config.toml
d_mlp = 1344
vocab_size = 39422
norm_place = "pre"
positions = "rope"
qk_norm = false
parallel_block = false
init_std_o = 0.00396
init_std_up = 0.0186
init_std_down = 0.00244
doc_mask = true
steps = 11299
Each number is 128 + 32 x the weight over its row's rms, rounded and kept within 0 to 255. Layers, rows and columns count from 0. The size above them is the row's rms in percent of the matrix's.

# layer 4 MLP down (transposed), 1344x512, rms 0.0164, rows 1129-1163, columns 0-63
size [ 98 103  95 101  99  96 102  98  98  99  96  95  96  98  98  90  94  97 104  98  96  90  94 109  96 100 111 113 113 102  91 101  99 105 110]
[[155 143 176 146 161 108 109  69 115 162  92 148 100 169  79 144 173 146 172 126 160 132 118 106 143 130  52 146 214 118 105 154 192 152 168 109 124  87 103 145 124  79 112 188 157 156 149  99 170 147  94 138  93 101 125 136 164 155 141 127 109 138 117 102]
 [128 111 102 136 106 132 196 162  97 155 101 104 119 125 152 142 149 127 114 157 209 170 114 135 161 158 139 135 122 146 117  69  77  93  74 155 101 131 115 157 166 164  83 152  94 111 123 145 150 146 124  80 137  92 148  90 130 131 207 135 108 144 116 127]
 [124 129 154  87 181  97 151 107 167 156 127 126  96 173 164 120 167 145  80 127 134 121 164  90 162 115 120 153 113 150  92 106  79 163  90  79 130 139  96 143 123  95 132 119 107 134 108 177 102 191 110 117 166  94 134 128 111 107 166 117  91  68 117 100]
 [ 99 189 141 120 124  96 171 130 155 139  97 114  80  66 152 130  82 157 139 143 153 153 156 124 103 116 100 135 102 146  95 110 200 111  94 120 179 149  85 105  83 138 101 134 100 143 195 103 113 123 104 115 122 111  96 117 106 154  70 131 102 134 104  63]
 [162 151 153 101 104 129 124 104  89 123 170 127 108 126 142 193 126 112 183 183 124 131 107 174 120 115 119  89 170  83 111  99  91 112 105 129  91 110 142  90 125 123 146 152  96 131 125 118 147 104 126 122 144 152 118 146 185 119 154 165  88  68 189 103]
 [111 133 122  76 157 122  56 157 129 133 200 144 171  90 142 118 145  73 127 154 135 171 132 189  77 153 149 124 151 110  86  59 139 213 138 108 156 149 137  44 123 121  93 140 144 101 101 153 136 123 144  80 104 165 131 112 128 138 171 127 141 103 141 108]
 [118 186  90 210 140 150 141 108 123 155 121 137 148 119 119 131 149 144 153  95 133  86  64 178 163 146 173 142 127 113 148 174  81 124 129  99 213 104 166 131 109 153 142 165 156 132 127 140  90  92 141 120 199 172 124 139  95 131 102 120 146 140  55 113]
 [124 130  89  75  90 174  98 142  88 191 163 158 109  65 134 188 180 110 130  75 144 160 139 146 184  93 116 187 150 103  90 139 110 109 120 139 182  64 154 146 159 167 133 140 137 131 137 200 160 136  98 113 170 191 133 103 180 135 123 158 107 137 119 158]
 [123  97 154 124 133  96 100 138 169 165 146 112 103 166 146 119 136 125 144 139 140 173  92 165 146 188 120 146 112 155 119 171 156 130  77 112 138 107 187 136 159  63  92 114 168 162 133 130 120  95 119 120  76 117 165 126 115 221 102 102 143 145  99 136]
 [ 99 140  93 129 112 164 182 208  90 114 132 114 113 169 159  55 139  63 127 107 153 129 145 138 164 116 128 163 150 168 165 162 139  81 132 170  81 131 156 131  92 155 117 149 135 175 143 123 102  97 220 110 150 179  50 100 151 196 160 132 164 135 136 132]
 [131 174 184 129  67 108 118 174 173 128 162  74 117 138 159 117 128 200 143 138 104  99 137  56 113  65 168 125 169 106 152 122 122  94  98  71  94 110 109  93 105  84 109 176 148 162 103  78 146 146 130 106 135 176  96 154 104 138  95 134 204 128  91  87]
 [ 95 168  88 126 121 155 115 144 116 171  91 122  86 146 107 211 132 147 113 226 161 110 115 162  70 165 138 143  84 192 198 178 146  79 121 162  82 107 172 176 183  94 133 116  92  52 152  76 107  88 106 166 129 131 155  58  98 130  91  89  90 139 120 151]
 [181 140 187 174 149 160 124  91 165 139 147 162 154 128 160 171 180 175 103  95 133 121  55 157 104 138  98 135 114 131 153 153 159  46  96  80  96 221  96 132 174 149 139 134 107 155 125 106 112 103 138 169 124 105 151 154  94 116 117 129 159 153 147  78]
 [125 129 108 116  86 158 127 160 161 141 169 141 101 108 102 144 179 154  56 146 138 105 126 119 115  95 153 112 121 128 131 142 168 141 171 105 109 112 115 128 135 102 179 102 137 100 105  77  94  86  68 111 115  87  89 105 131 184 109 198 132 152 180 138]
 [112  99 110 116 137 147 141 187 200 147  95 106 111 142 175 160 132 151 186 110 160 139 153 144 168 184 116  85  64 127 119 136 161  71 101 130 104 108 135 161 141 115 155  94 108  47 137  83 170 108 117 109 124  67 100 125  91 197  97  90 137 154 130 159]
 [ 99 144 124  77 155 148 163 123  21 166 172 166 167 142 158 146 162 162 114  75  96 114 153  84 156 143 180 122 170 147 158 143 143 134 163 111 134 167 132  74 107  71 130  72 169 174 114 146 128 206 144 157 161  61 166 136  99 136 155 133 134 110  84 114]
 [190 202  70 138 148 136  70 124 101 157  90 112 154 129 128 114 127 136  94 171 130 110 106 191 138 117 157 111 113  74 127 123 103 152 147 191 132 138 189 154 156 117  75  92  66 110 140 137 125 111 121 150 140 148 132 142 129 121 116 139 146 185 121 224]
 [136 167 119 171 109 129 129 120  67 165  91 118 182 141 122 123 126 138 128 184 116 121  46 148  74 130 169  99 105 146 143  99 105 134 139 153 115  99 130 116 125  94 153 173 109 124 120 148 146  82  64 118 125  90 174 107 124 123 117 185  81  87 166 136]
 [ 94 158 162 110 120 132  92 127 144  83 130 157 116 136 152 129  81 160  94  46 176 105 102  90 150 157 117 160 174 129 169 111  89  94 149 126  93 177 143 130 126 174 128 124 101 127 135 131 133  53  95 123 160  74 102 127 147 157 153  71 149 109  53  91]
 [167 163 167  51 132 153 177 160 115 139 103 129 161 172 122 110 152  87 131 113 136  83 142 146  87 114  80 157 196 170 139 131  85 132  96 146 162 112 190 111 119 122 144 148 119 108 138 116 123 138 165 125  63  93  90  85 182 149  83 175 101 139 157 128]
 [148 177 110  96 118 143 116 145 103 167  95  84 113 105 196  46 127 147  98 143 122 126  63 141 129 119 178 100  86 147 150  80 137 152 139 137 186 188  85 145 104 132  60 118  71 157 156  91 151 126 151 143 121 166 127 111 119 118 156 166 220 144 130 155]
 [133 150 178  68 156 147 120 137 147 142 158 155 210 147 135  92 146 166 153 110 150  77 147 135  90 111 111 144 151  82 131 145  88 190 119 147 145 142 106 137 128 143  83 154 110 151 143  74 185 155  86 128 155 135 117 161  95 115 149 132 158 142 112 124]
 [ 95  78 105 134  77 141  93 113 157 164 140 130  88 114 165 175 138 110 109  83 110 185  95 140 104 134 162 203 176 159 167 160 134 147 115 150 102 156 148 130 127 118 122 126 118 149  91 128  96 119 171 142 132 134 129 108 161  70  84 105 149  72 116 123]
 [102 145 108 164  58 125 119 121  77 139 151 160 174 118 105 152 108 152 124 100  76  92  98 100 127 151 124  76 181 135  72 144  93 129  64 110 157  97 172 201 103  63  88  74 112 142 113 154 106 150 143 102 132  39 156 134 104 160 144  77 107 133 101  71]
 [110 164 152 133  88  80 129 115 156  57 130 125 162  89  93 149 118 111 143 102 140 165 134  91 126 166 114 110 173 121 109  98 126 118 114 142 125 131 149 141 107  93 164  61 140 120 122 161 154 113 147 130 197  98 143  87  87 156 151 130  48 159  92 100]
 [137  88 123 129 145 110 126 166 153 149 110 103 142 100  85 168 151 116 146 126  91 119 154 145  84 150 140  90 112 199 178 167  75 137 169 152 158 149 131 151 132 117 100 133 137 117 120  95 114 127 149 117 142 165  94 129 145 135 141 115  57 139  99 118]
 [150 151 109 135 149 125 133 158  90 154 163 133 129 169 110  75 108  99 163  84 133  72 139 173 118 150 152 140 109  98 131 150 161 133 112 100 124 155 110 111 169 166 133 128 177 103 172 177 103 139 115 127 149 210 167  70  75 114 134 172 128 161 117 188]
 [153 178 132 127 132  79 128 156 125 104  97 136  83 100 148 154 137 109 112 134 118  92 151 123 135 117 147 136 149 107 107  68 179 145  94 102 151 127 127 104 150 106 128 181 146 144 122 170 174 139 100  94 158 159 147 131 123 125 147 167 143 119 107  87]
 [ 81 120  45 120 136 188 140 137 120 162 117  77 102  76 113 162 103 111  97 118 124 123 181 141 161 146 170 157 146 129 125  88 125 168 159 135 159 112 117 199 150 140  85 122 108 140  81 119 121  96  94 153 130 201 170 119 118 162 123 169 132  99 185 157]
 [ 83 198 143 123 125 116 111 103  96 105 172 188 165 215 129 115 148  83 115 108 183 136 114 170 149 129 103 146  69  92 120  95 142  53 158  90 166  53 108 137 139 163 129 110  81  99 128  67 159 141 114 152 134  94 163 164 151  94 175 138 146 123 136 169]
 [130 138  95 158 114  98 115 158 102  91 124 110 140  72 134 105  92 152 185 126 195 130 153  61 187  96 132 138 143 144  75 167 144 107 136 108 134 191 122 101  97 162 132 164 101 103 125  68 154 131 101 105 100 133  99 114 129 130 144  74 154 155 123 182]
 [115 189 110  77 138 142 102 133 113 121 165 121  85 233 109 151  59 121 143 116  47 116 132 107 149 138 145 142  90 117 168 166 137  94 134 163 109 196 106  73 106  98 135 201 120 146 113 110 113 140  73 145 161 116 146 139 118 101 131 130 162 112 103 105]
 [162 164 139 150  75 220 136 143  96 121 157 154 131 157 111  75  98 171 137 132  91 151 126 139 109 154  88 103 143  94 179 125 129 126  98 107 211  97 133  71 104 127 176 104 135 123  97  88 121 155 177  71  81 124 133 172 147 122 164 161  92 177 117 132]
 [126 164  69 119 142 139  95 157 102 129  98 116 106  97  92 146 139  92  92 131 175  78 135 141  82 115 196  82 133  82 142 122 155 158  91  81 122 137 150 125 165 163  94 128 115 104 109 125 110 113 200 203 176 121 127 128 105 133  94  89 126 138 114 159]
 [116 103  95 158 110 136 143 153  58 115 106 149 100 131 121 111 163  92  79 179 143 148 124 168  93 114 123  69  90 210 146 164 153 151  88 145  81 107 138 117 146 124  98 149 110 140 127 153 128 103 105 163 180  83  88 124 108 156  96 171 131 183 132 142]]
# layer 4 MLP gate, 1344x512, rms 0.0182, rows 1130-1164, columns 0-63
size [106  97 101 100  95 100  98  93  96  98  96  98  95  92  92  97  94 104 102  94  91 101 111 100 101 107 109 107 106  94  91 100 101 104  92]
[[147 133 113 140 154  96 129 170  93 122 143 188  85 112 122 178 156 146 100 126 111 160 129 159 148 183  99 156  99 137 110 174 113 170 142 128  97 174  84 174  94  97 123 122 117 133  84 101 166 131  95  84 154 168 107 160 163 114 141 192  66 147 129 122]
 [109  96 157 109 108 184  96 142 157 145  84 155  90 138 120 142 155 119  98 154 149 111  63 131 138 113 147 163 161 126 100  63 110 158  66 114 120 129  81 158 132 128 100  80  65 126  88 139 136 160  88 102 131 122 138 135 119  98 231  96 116 126 123 120]
 [ 85 166 127 179 122 117 114 128 156 134 116 161 201 108 178 114 122 124 131 143 179  98  60 185 138 146 160 135 110 127 131 171 178 119  80 194 130 119  66 102 106 104 113 115 158 102 189 103 101 102  94 141 119 185  94  85  92 180 137 113 111 158 137 102]
 [ 87  76 140 130 103  83 132 156 167 109 128 120  52  87 117 144 145 141 133 121  85 121 101  98 169 121 146 128 119 151 132 197 147 173  59 154 175  95 145 156 160 113 105 115 137 108 110 133  82 154 118 161 140 157  94 201 145 100 189 109  86 150 120 122]
 [130 128  92  84 148 128  71 174 100 141 154 108 206 136 147 116 148 106 147 167 155 149 140 215 117 143 195 113 102 139 112  52 173 154 132  79 132 144 101  89 130 121 117 156 123  63  86 129 146 135 150  87 135 145 161 125 120 152 162 171 146 112  89 109]
 [150 139 126 169  96 142 128 151  52 147 130 109 126  79 158 115 100 136 180 103 177 106  85 149 170 144 189 184 168 108 116 135 123 114 142 116 173 132  90 100 133 198 160  75  76 159 126 152 120 122 105 117 217 114 126 201 102 164 179 167  72 132 161 110]
 [130  72 101  61 103 169 121 113  86 160 150 131 140  92 129 185 162  89 128 115 128 156 146 146 140  95 153 213 125 142  74  95 119 130  94 143 142  81 132 146 132 196 117 146 168 101 127 141  86 161 115 108 201 201 102  96 157 121 138 154 126 126  88 137]
 [164 190 111 115 112 190 142  97  96 152 124 138 154 105 124 152 103 130 106  83 123 116 131 114 101  74  96 121 142 115 145 101 131 127 129 105 116 121  51 143 109 179 148 108 109 143 107 100  92 101 131 135 167 127 114 137 144  70 129 177 149 146 149  74]
 [126  82 163 190 114 136 172  88 122 144 144 151  91 151 193 115  70 111 161 163 123  61 127 166  68  71 133  80 129  91 140 112 117 173 125 133  94 123 116  93 127 172 170 121 134  92 164 158  90 129  88 115  69 153  59 187 111 123  84  62 163 161 122 115]
 [113 128 116 137 144 148 187 126 130 110  84  94 134  53 112 177 123 138 115 145  99 152 118  98 112 103 168 101 112  94 135 201 114 140 160 127 130 152 166 132 149 150  90 153  69  97 132 119 111  87 152 101 106 114  87 130 159  76 117 115 106 139 127 107]
 [116  36 112 111 102 136 130  89 127 116 163 175 124 112 143 110 179 135 199  65 102 111 160 108 249 167 165 141 159 105  67  83 101 120 173 108 136 133 134 145 140 163  96 107 167 136 115 193 142 149 103 154 123 132 147 127 133 172 149 160 143  54 141 144]
 [ 98 102 107 127 181  77 146 124 181 109 162 141 178 120 192 126 171 148 130 168 125 122 234 163 151 105  87 151  71  98 143 170 123 168 117 139 102 179 131 138 126 158 104 149 182 148 129 134  87 128 163 113 106 172 113 144  87  69  51  67 153 200 165 128]
 [106 129  87 132 176  87 151 159 109 135 153 159 102 161 166  95 131 149 218 194 111 109 137 142 196 181 135 139  78  94  91 123 165 177  88 125  67 155 144  88 119 127  99  87  87 113 136 136 125 126 171  92 144 129 165 144 121 115 189 119  97 112 145  80]
 [110 159  97 118 127 167 135  61 119 156  91  72 170 182 181 134 119 166 163 127 157  92 109  80 118 146  90 119  88 124 135 142 153 140 126 179 169 129  91  95 157 107 178  90 142  57 119 118  96 103 175 152 158  92 138 171  51 131  84 208 136 142 102 150]
 [ 95 114  72  98 125 130 179 163 132 110 147 114 167 145 216 110 151 137 142 149  89 110 153  98 179  98 139 110 130  84  96 137 118  89 138 146 128 163 173 106 123 145 126 154  67  93 104  97  86 103 165 190  57 133 116 169 167 120 146 122  85  97 171 120]
 [139 138 159 168  85 172 130  90 142 185 148 141 122  99  90 151 105 113 134 107 150  72 102 135 145  87 103  98 144 111  79 117  79 115 121 132 138 132 108 111 135 104 127 142 104 121 174 144 133 117 125 202 116 104 142 132  97  84 160 161 140 131 103 124]
 [ 91  57 117  99 108  95 145 158 194 104 128 103 107 130 157 144 114  96 156  84 158 129 169 114 169 146 140 139  99 110 114 131 194 151 106 121 135 166 128 120 145 188  97  91 173 124 152 137 120 181 166 111 180 139 107 133 112 187 158  87 179 116 123 110]
 [227  65 119  87 169 128 185 122  95 137 110 155 100 103 137 121 125 111 108 214 140 124 131 149  92 110 134 222 116 114 158 116 138 153 142 161 164  69  93 102 224 102  96 147 154 121 146 120 132 205 144 107 123 143 139 162 126  82 121 209 118 215 142 134]
 [151  99 130 149 166 153 120 129 105  64 135 124 163 193  49 108 171 134 154  91  93 166 114 109 107  95  95 106 138 136 116  97 155 113 113 144 158 107 118 137 151 111 194 147  71 123 212 161 121 128 202 118 182 169 101 125 151 131 107 136 127 153 140  96]
 [141  53  84 120  95  85 202 129 140 185 146 167 162 127 130 189 106 144 188 175 146  95 152 175  78 131 109 104 142  99 116 108  99 132 142 191 148 156 161 125 153  84 109 102 143 111 112 142  89 102 190 122 142 231  89  69  93 107 127 114 114  68 121 111]
 [147 111 150 137 164 145 161 108 178 185 135 163 175 168 109 167 132 179 134 106 105 166 109 109 100 133 101 125 132  97 155 122 150 152  88 144 119 134 141 101 125 118 102 118 151 119 130  79 145 153  88 134 105 132 129 150 140 118 179 117 154 121 104 176]
 [172  89 157 128  72 139  49 162  80 107 167 154 116 191 181 115 147 104 110 112 125 123 115 159 103 153 111 109 139 110  71 179 113 173  49 146 124 154 128  44 179  89 125 123 152 134 113 168 108 139 207  91 110  97 122 113 102 108 130 208 140  48 157 124]
 [170 161 150 161 170 121 184 138  92 162 170 169 172 104 112 108 112 174 114 167 143 158 122  86 117 104 187 197 128 146 154 140 152 131  89 125  99 170  86 121 108 119 144  95 147  92  83 131 205 108 126 119 131 131 117 109 180 175 167 150 172 129 133 141]
 [160  85 138 117 171 145 179 171  87 133 124 140 114 145 139 107 145 178  81 169 153  36 162 162  95 109 149 126  91 152 130 149 172 129 141 146 152  84 109  71 177 151 153 109 148  84 149  90  90 193 111 133 114 173 163 149 110 134  67 143 217 148 138 113]
 [103 114 104 105 125 132 168 151 135  92 151 156 106 210 153  91 133 128  78 138 154 111 122 177 155 135 132  92 117  96  83 124 148 144 129 116  78 202 128 117 140 163 178 129 114 133 135 105  91  78 140 115  92 128 102  60 150 146 124 125 175 165  83  51]
 [121 133 145 122 171 127 177  92 109 116  97 125  71 170  98  90 146  90  84 182 134  75 100 121 123 143 159 135  82 145 102  94 187 128  96 133 204 121 122 112 145 120 112 119 127 183  81 137 124 108 107  92 148 184 173  90 119  83 146 127 165  75 151 110]
 [169 126  60  95 142 167 141 183 145 108 143 101 163 192 144 127 127 143 120 129 104 140 142 147  95 154 138 144 122 187 142 130  95 151 175 179  96 135 100  62 220 156 130 125  83  86 103 126  94 165 151 135 133 123 198  99  79  93 119 141 200 106 123 165]
 [ 89 126 111 125 149  98 108 170 112 114 145 167 179 251 116 119 175 119  91 141 130 148 108 114 116 163  86 135  81 118 169 152 118 131 120 111  73 127 131 122 106 148 202 149 176 145 140  95  49 178 127 114  87  81 118 147 183 109 113 105 160 134 159 142]
 [121 101  75 187 118 161 116  86 134 174  75  66 107 111 133 119 114 147 157 151 129 126  78 117  37 150 196  91 184 141  92 132  55 140 154 139 112 149 184 147 127 160 203 148 102  86 160 154  96 146 160 153 122  68 125  98 114  90 106  83 150 123  95 119]
 [132 146 127 151 135 164 172 105 138 130 107 179 154 143  93 142 151  91 106 153  70 153 119 163 135 135 144  87 165 106 129 103 105 132 162 166 212 113 173 144 185 105 103  77 167  78 133 139 175 106 157 140 126  83 158 149 188 137 142 129 142 161  87  49]
 [ 96  82 124 101 164 140 142 171 139 174 143  93 112 203  89 101 120 132  80 159 117  68 127 144 135 185 115  73  48 107 169 112 128 125 121 152 114 203 107 138 109 111 183 128 126 108 116 109 111 115 154 139 130 247 179 115 115  88 121  92 197 139 118  95]
 [143  98  65 139  75 124 135 174 113 144 117  76  58 159 124 156 173 140 161 137 206 156 126 182 107 159  96 142 138  99  93 113 165 186 136 175 121 118  48 158 122 117 132  87 159 152 138 108 176 141 121 153 146 175 135 163 139 152 178 135 172 124 119 146]
 [127 109 136 146  96  87 107 169 130 130  96 168 120 112 155 212 143  96  92 130 142 137 129  91 121 113 127 148  64 144 179 109 142 125 128 145 102 114  99 130 112 162 176 122 179  97 188 181 113 165 166 120 139 202  97 228  36 173 103 156  92  92 155 155]
 [140 140 116 135 123 112 118 153 133 129 133  80 148 172 104 109 166 152 152  91  90 145 130 149 131 119 133 132 120  74 167 178 114 150 143 126 104  88 109  73 116 101 117 155 198  97 166 100 173 131 109 172 128 208 153  73 168  92 122 106 157  99 159 162]
 [154 151 135  68 129  92 117 164 129 151 133 127 196 125  85 144 167 145 151 137 111 180 172 159 151 136 167 153  99 123  79 153  87 187 117 107  91  79 191 104 110 102 150 167 131 104 104 187  82 110 139 142 167 139 137 131 118 122 214  83 196 176 174 170]]
# layer 4 MLP up, 1344x512, rms 0.0185, rows 1130-1164, columns 0-63
size [105  93  97  94  96  99 107 104  93  92  91  91  93 103  88  94 100 102  94  91  87  93 111 101 100 114 112 113  99  90 101 106 104 110  99]
[[141 147 153  98 118 158  72 181  87  91 135 123 150 115  78 129 118 106 108 128 142 152 111 116 106 106 125 122 161 169 110 144 166 136 100 154 159 121 126 132 188  85 122  85 134 140 139 116  88 122 140 138 111 123 144 139 143 167 135 152  84 135 107  79]
 [122  90 164 167  99 195  73 165  89 121  91 110 196 111 120 120 135 127 170  96 152 141  78 156 131 139 121 114 133 104  95  94 143 128 160 181 160 133 126  72 105 211 119 149 150 149 141  80  56  69 126 158 102 156 122 144 110 131  95 143 160 172 119 158]
 [104 145 125 157 155 138  57  49 133 103  86 165 135 128 136 147 128 215 143 131 130 133  99 140 153 175 126 111 206 174 166 141 112 133 104  93 178  74 110 103  97 130 215  66 153 134 168  92 172 169 168 154 122 166 151 107  90 137 151 123 123 156 108 129]
 [ 91 106 133 122  94  88 121 152 172  98  89 140 129 114 118  85 111 135 152  81 163  63 165 116 130 113 109 141  97 104 132 149 176 159 181 130 190 129 139 101 161 107 142  66 116 180 104 129 129  78 157 135 110 177 108  84  29  97 133 118 173 204  99 101]
 [132  88 179 128 130 153 135 131  84 129 163 111  80 135 144 107 111  47 107  78 149  96 151  68 159 144 125 142 133 159 128 156 171 161 114 113 177  91 134 130 131 230 172  45 155 149 148 137 152 103 133 111 132 117 155 149  48 102  89 159 161 128 150  76]
 [129 113  78 131 118  93 105 135 131 146 195 127 125 180  88 135  98 117  94  80  95 165 179 114 157 188 100 107 107 165 154 123 136 131  85 171  99 193 127 136  50 123 123 127 114 185 116 168 157 136  83 138 136 113 182  83 136 164  91  93  96 140 195  80]
 [141 137 156 147 157  96 130 118 156 166 150 103 116 177 136 112 110 167 138  69 216  87 153 167 151 124  90 117 125 132 160 151 141 188  95 113 118 111  88 122 114  91 156  74 141 154  78 146 170 150 113 108  64  77 172 201  98 162 139  91 163 137 203 109]
 [149 162 142 163 144 169 152  89 161 147 108 201 186  96  90 190 131  92 172 100 130 165  68 164  93  84 102 136 171 114  71 116 120 150 153  98 118  93 146 136  99 104  80 125 117 121 151  67 135 110 179 176 108 107 104  87 199 110 151 131 147 138 146 118]
 [137 130 169 132 139  78 109  87 154 113 160  88 102 145 116 213 112 193 138 105 107 119 140  68 136 114 163 104 111  78 125  76 135 146  72  62 109 107 104  74 133  78 151 153 109 118 100 112 162 104  78 163  95 113 164 136 112 100 112 155  86 135 133 142]
 [128  84 104 129 201 144 176  95 100 142 108 133 157 115 109 151 112  63 151 120 168 192 126 191 154 196  95 141  91 153 109 144 106 199 155 161 186 127 153 165 161 177 136  99  96 123 102 167 146 119 129 151  81 104 161 122 167  99 165 139  87 136 196 172]
 [137 133 197 149 137 130 142 115 131  83 122 128 179 104 162  34 146  85 132 119 120  71 124  67 142 106 125 116 177 107 103  85 161 150 117 132 146 121  99  91 100 161 161 149 140 173 147 147 116 158 174  79  92 137  53 194 196 139 152 145 147 134 106 131]
 [ 77 168 107  81 103 154 135 197 125 176 111 148 137 159 102  41 110 132 156 129 123 128 156 140 120 150 101 101 101 118 131 125 127 173 144 167 139   8 110 151 120  45 183 109 130 110 113 131 133 131 104  36 173 176 123 112 173 111 148 106 114  75  77 179]
 [117 152 151 108 124  69 115 111 125 105 189 131 126 144  76 112 101 135 108 116 138 116 121 166  93 172 111  75 114 179  91 122 144 133 100 124  83 166 127 104  97 165 144 162 106  91 111 175 164 116 122 121 118 140 120 157 100 124 126  88 133 138 129  81]
 [136  81 144 141  81  79  73 198 168 155  73 119  71 147  87 122 168 106 122  98 103 158 163 206 168 181 130 113 101 103  82 106 141 106  59 123  27 109 133 155 113 169 106 166 151 202 153  93 152 155  58  91 129 148 156  90 124 136  90  93 122 170  99  98]
 [144 148  87 207 132 135  92 136 197  98  69 103  93 148 117 119 129 131 117 166 152 120 166 171 126 136 105 101  99 144 112 126 111 125  95 175  95 103 131 175 108 150 146 165 121  82 149 115  70  60 122  81  77 157 140 156 139  73 101 122 123 140 177 169]
 [ 86  87 150 133 105 125 192 126 152  95 173 139 118 115  96 132 141  87 120 105  85 171 127  59 133 104  51 113 143 150 100 125 175 112  88  92 130 136  39 110 131 143 123 168 146 133 114 100 100 146 119 104 119  85 150 112 121 124  80 120 100  95 129  43]
 [149  82 131 183 161 170 129 120 149 137 137 107 143  92 134 148 107 109 113  86 156 140 141 126 153 128  67  96 176 122 116 120 136 132 137 112 115 182 174 114 155  92  98 116 112 115 125 168 123 171 142 133 155 218  66 121 131 135 146 127 113  48 141  90]
 [102 191 173 101 136 116 138  94 173  94 170 154 118 120 114 126 101 130 154 129 158  94 203 156 193 100  71 144 147 150 173 137  50 133 167 146 125 127 150 103  87  50 137 145 172  97 115 119 125 148 145 145  79 119 116 102 158  79 105 118 119 147 103 136]
 [ 91 108  93 216 146 136 114  94  92  85 125 119  88 116 140 129  70 162 123 130 122 155 139  93 153 135 114 124  60  74 111 127 187  85 117 128  82 146  93 159 164 193 122 136 102 165  70 126 156 120  98 119 188 132 153 198 126 107 149 124 140  95 132 128]
 [196 121 131 197 102 130 127  95 134 135  93 136 115 134  96 160 105  94 102  95 144 148 147  91 142 120 133 134 143 134 135 155 104 120 100 116 102  49 167 150 154 130 165 148 118 138 104 146 134 158 116 139 160 127 124 140 139 187 107 141  93 131 156 115]
 [ 88 107  69 157  82 139 114 167 146  95 137 116  81 100 145 202 125 130 153 123 111 195 136  82 113 113 140 101 129 170 102  78 160  60 124 162 147 135 141 127 129 179 156  95 150 117 101 188  81  63 189 135 117 114 148 143 126 110  49 155 116 132 166 143]
 [152 115 144  93 123 135 156 109  84  89 160 130 176 121 102 108 111 148 149  98 155  65 153 139 157 128 111 123 118 124  90 155 110  99 131  87 176 123 141 132  95 168 135 101 127 102  83 129 118 143 124 108 148 155 123 128  89 159 194 112 103 148  95 146]
 [112 114  85 136  99 103 122 130 110  85 141 115 124 188 154 123  35  62 127 105 139 175 154 128  94 168  87 110 129 185 162 155 163 110 185 161 102  98 176  79 128 106 139 154 146  90 172 127 113  71 128 137 171 125 142 102  88  67 128  85 106 124 128 100]
 [133  67  78 128  90 167 133 144  87 107  91  75 166  84 112  83  89 126 143 149  78  78 136 115 186  99 127 129 118 134  65 117 118  50 146 131 141 134 166  95  98 128 162  95 165  99 183  85 109 128 139 162 162 146 170 152 122 142 145 129 136 109 124 131]
 [121 104 138 181 145 160 162  90 182 131 155  90 140 151 151  72 101 154 109  91 105 114  82 103 118 108 189 139 148 104 132 114 128 104  86 132 141 116 126  89 150 149 136 165 128 221 112 154 119 126 181 200 155 134 109 106  93 106 113 168 138 134 123  85]
 [130 221 127  92 207 123 179 160 141  83 162 124 128 170 118  95  79 121  94 112 107  38 136 150 108 137 116 115 122  80 140  68 197 113 129 100 164 164 124  85  86  99  80 149 124 130 122 167 190 180 107  99 116 188 141 131 135 106 180 147 102 100 138 149]
 [133 197 150 118 118 133 144 102 124 122 103 150 113 111 113  92 122 139 102 152  77 118 104 226 135 121 130 128 130 133 140 122 125 110 116 167  87 137 112 150 131 139 139 166 113 146 103  94 133 116  74  98 104 162  76 109 201 117 153 122  54 112 193 105]
 [159 114 151 130 111 115 142 122 128 157 200 124  91 153 109 142 113 177 179 128 138 155 124 106 146 119 137 132 143 129  83 133  98 182 194 111 125 165 117 139 168 146  97 195 110  93 167 107 132 123 100 146  99  95 143 148 133 154 114 107  90 129 148 186]
 [ 99  69 123 134  92 139 120 148 118  97  80 128 153  98 187 181 108 179 117 169 114 102 130  99 145 104 135 115 196 169 135 178 135 235 110 134 119 175 144 114 144  83 125 128 114 143 128 172 112  92  96  73 108 145 106  75 118 155 100 126  86 108 160  79]
 [119 130 162  84 122 151 110 117 161 144 135 115 135 145 134 140 134  59  90 135 102 102 150 181  76 126 126 113 115  92 201  75  94 140 123 125 116  88  97 181 140 117 124  91 160 182 140 175 126 153 184 210 169 128 175 223 114 149  82 193  75 104 164 102]
 [ 98 161 141 121  85 170  91  34  85 143 198 135 144 100 165 158 121 110 157  59  99 145 153 141 152 103 132 165 177 158 128 102 148  90 109 135 166  78 137 107 102 135  96 177 153 156 145 136 138 142  52 136 151  43 113 132  75 120 120 183  32 136 120 141]
 [135 117 127 158 110 160 119 119 155 129 173 111 109 139 138 157 108 162 183 121 112 182 143 112 126 185 115 132 136 119 128 133 128 164 170 172 100 170 180 175 104 173 108 132 100 100  88 148 157 124 180  76 130  91  95 154 109 140 114  84 130  89 143 118]
 [142 132 193  86 118 174 116 115 135 145  96 113 124 124  84 120 189 157  92 135 104 152 119 167  80  89 121 148 154 180  75 119  87  81 109 131  89 168 108 152 150  76  90  80 148 159 105 108  96 140  95 106 125 106  88 127 140 147 141 170 134 104  72 100]
 [157 170 116  67 116 142 140 149  79 177 126 139 107  48 159 122 145 121 106 104 126 108 110 133 117 188 130 143 106 106  97 111 124 156 188 110 178  55 134  93 117 115 110 100 111 134 118 153 153 134  90 176 158 158 131 169 104 179 145 144 103 113 150 137]
 [ 71 100 142  95 120 170 145  98  68 175 154 128  66 136 138  98 105 125  69 144 160  76 172 148 118 162 159 148 140 144 166  57 161 148 137 185 137 153  79 122 152 172 152  48 143 159 102 135 125  77 119 142 155 166 177 143  65 131  46 157 137 115 138  82]]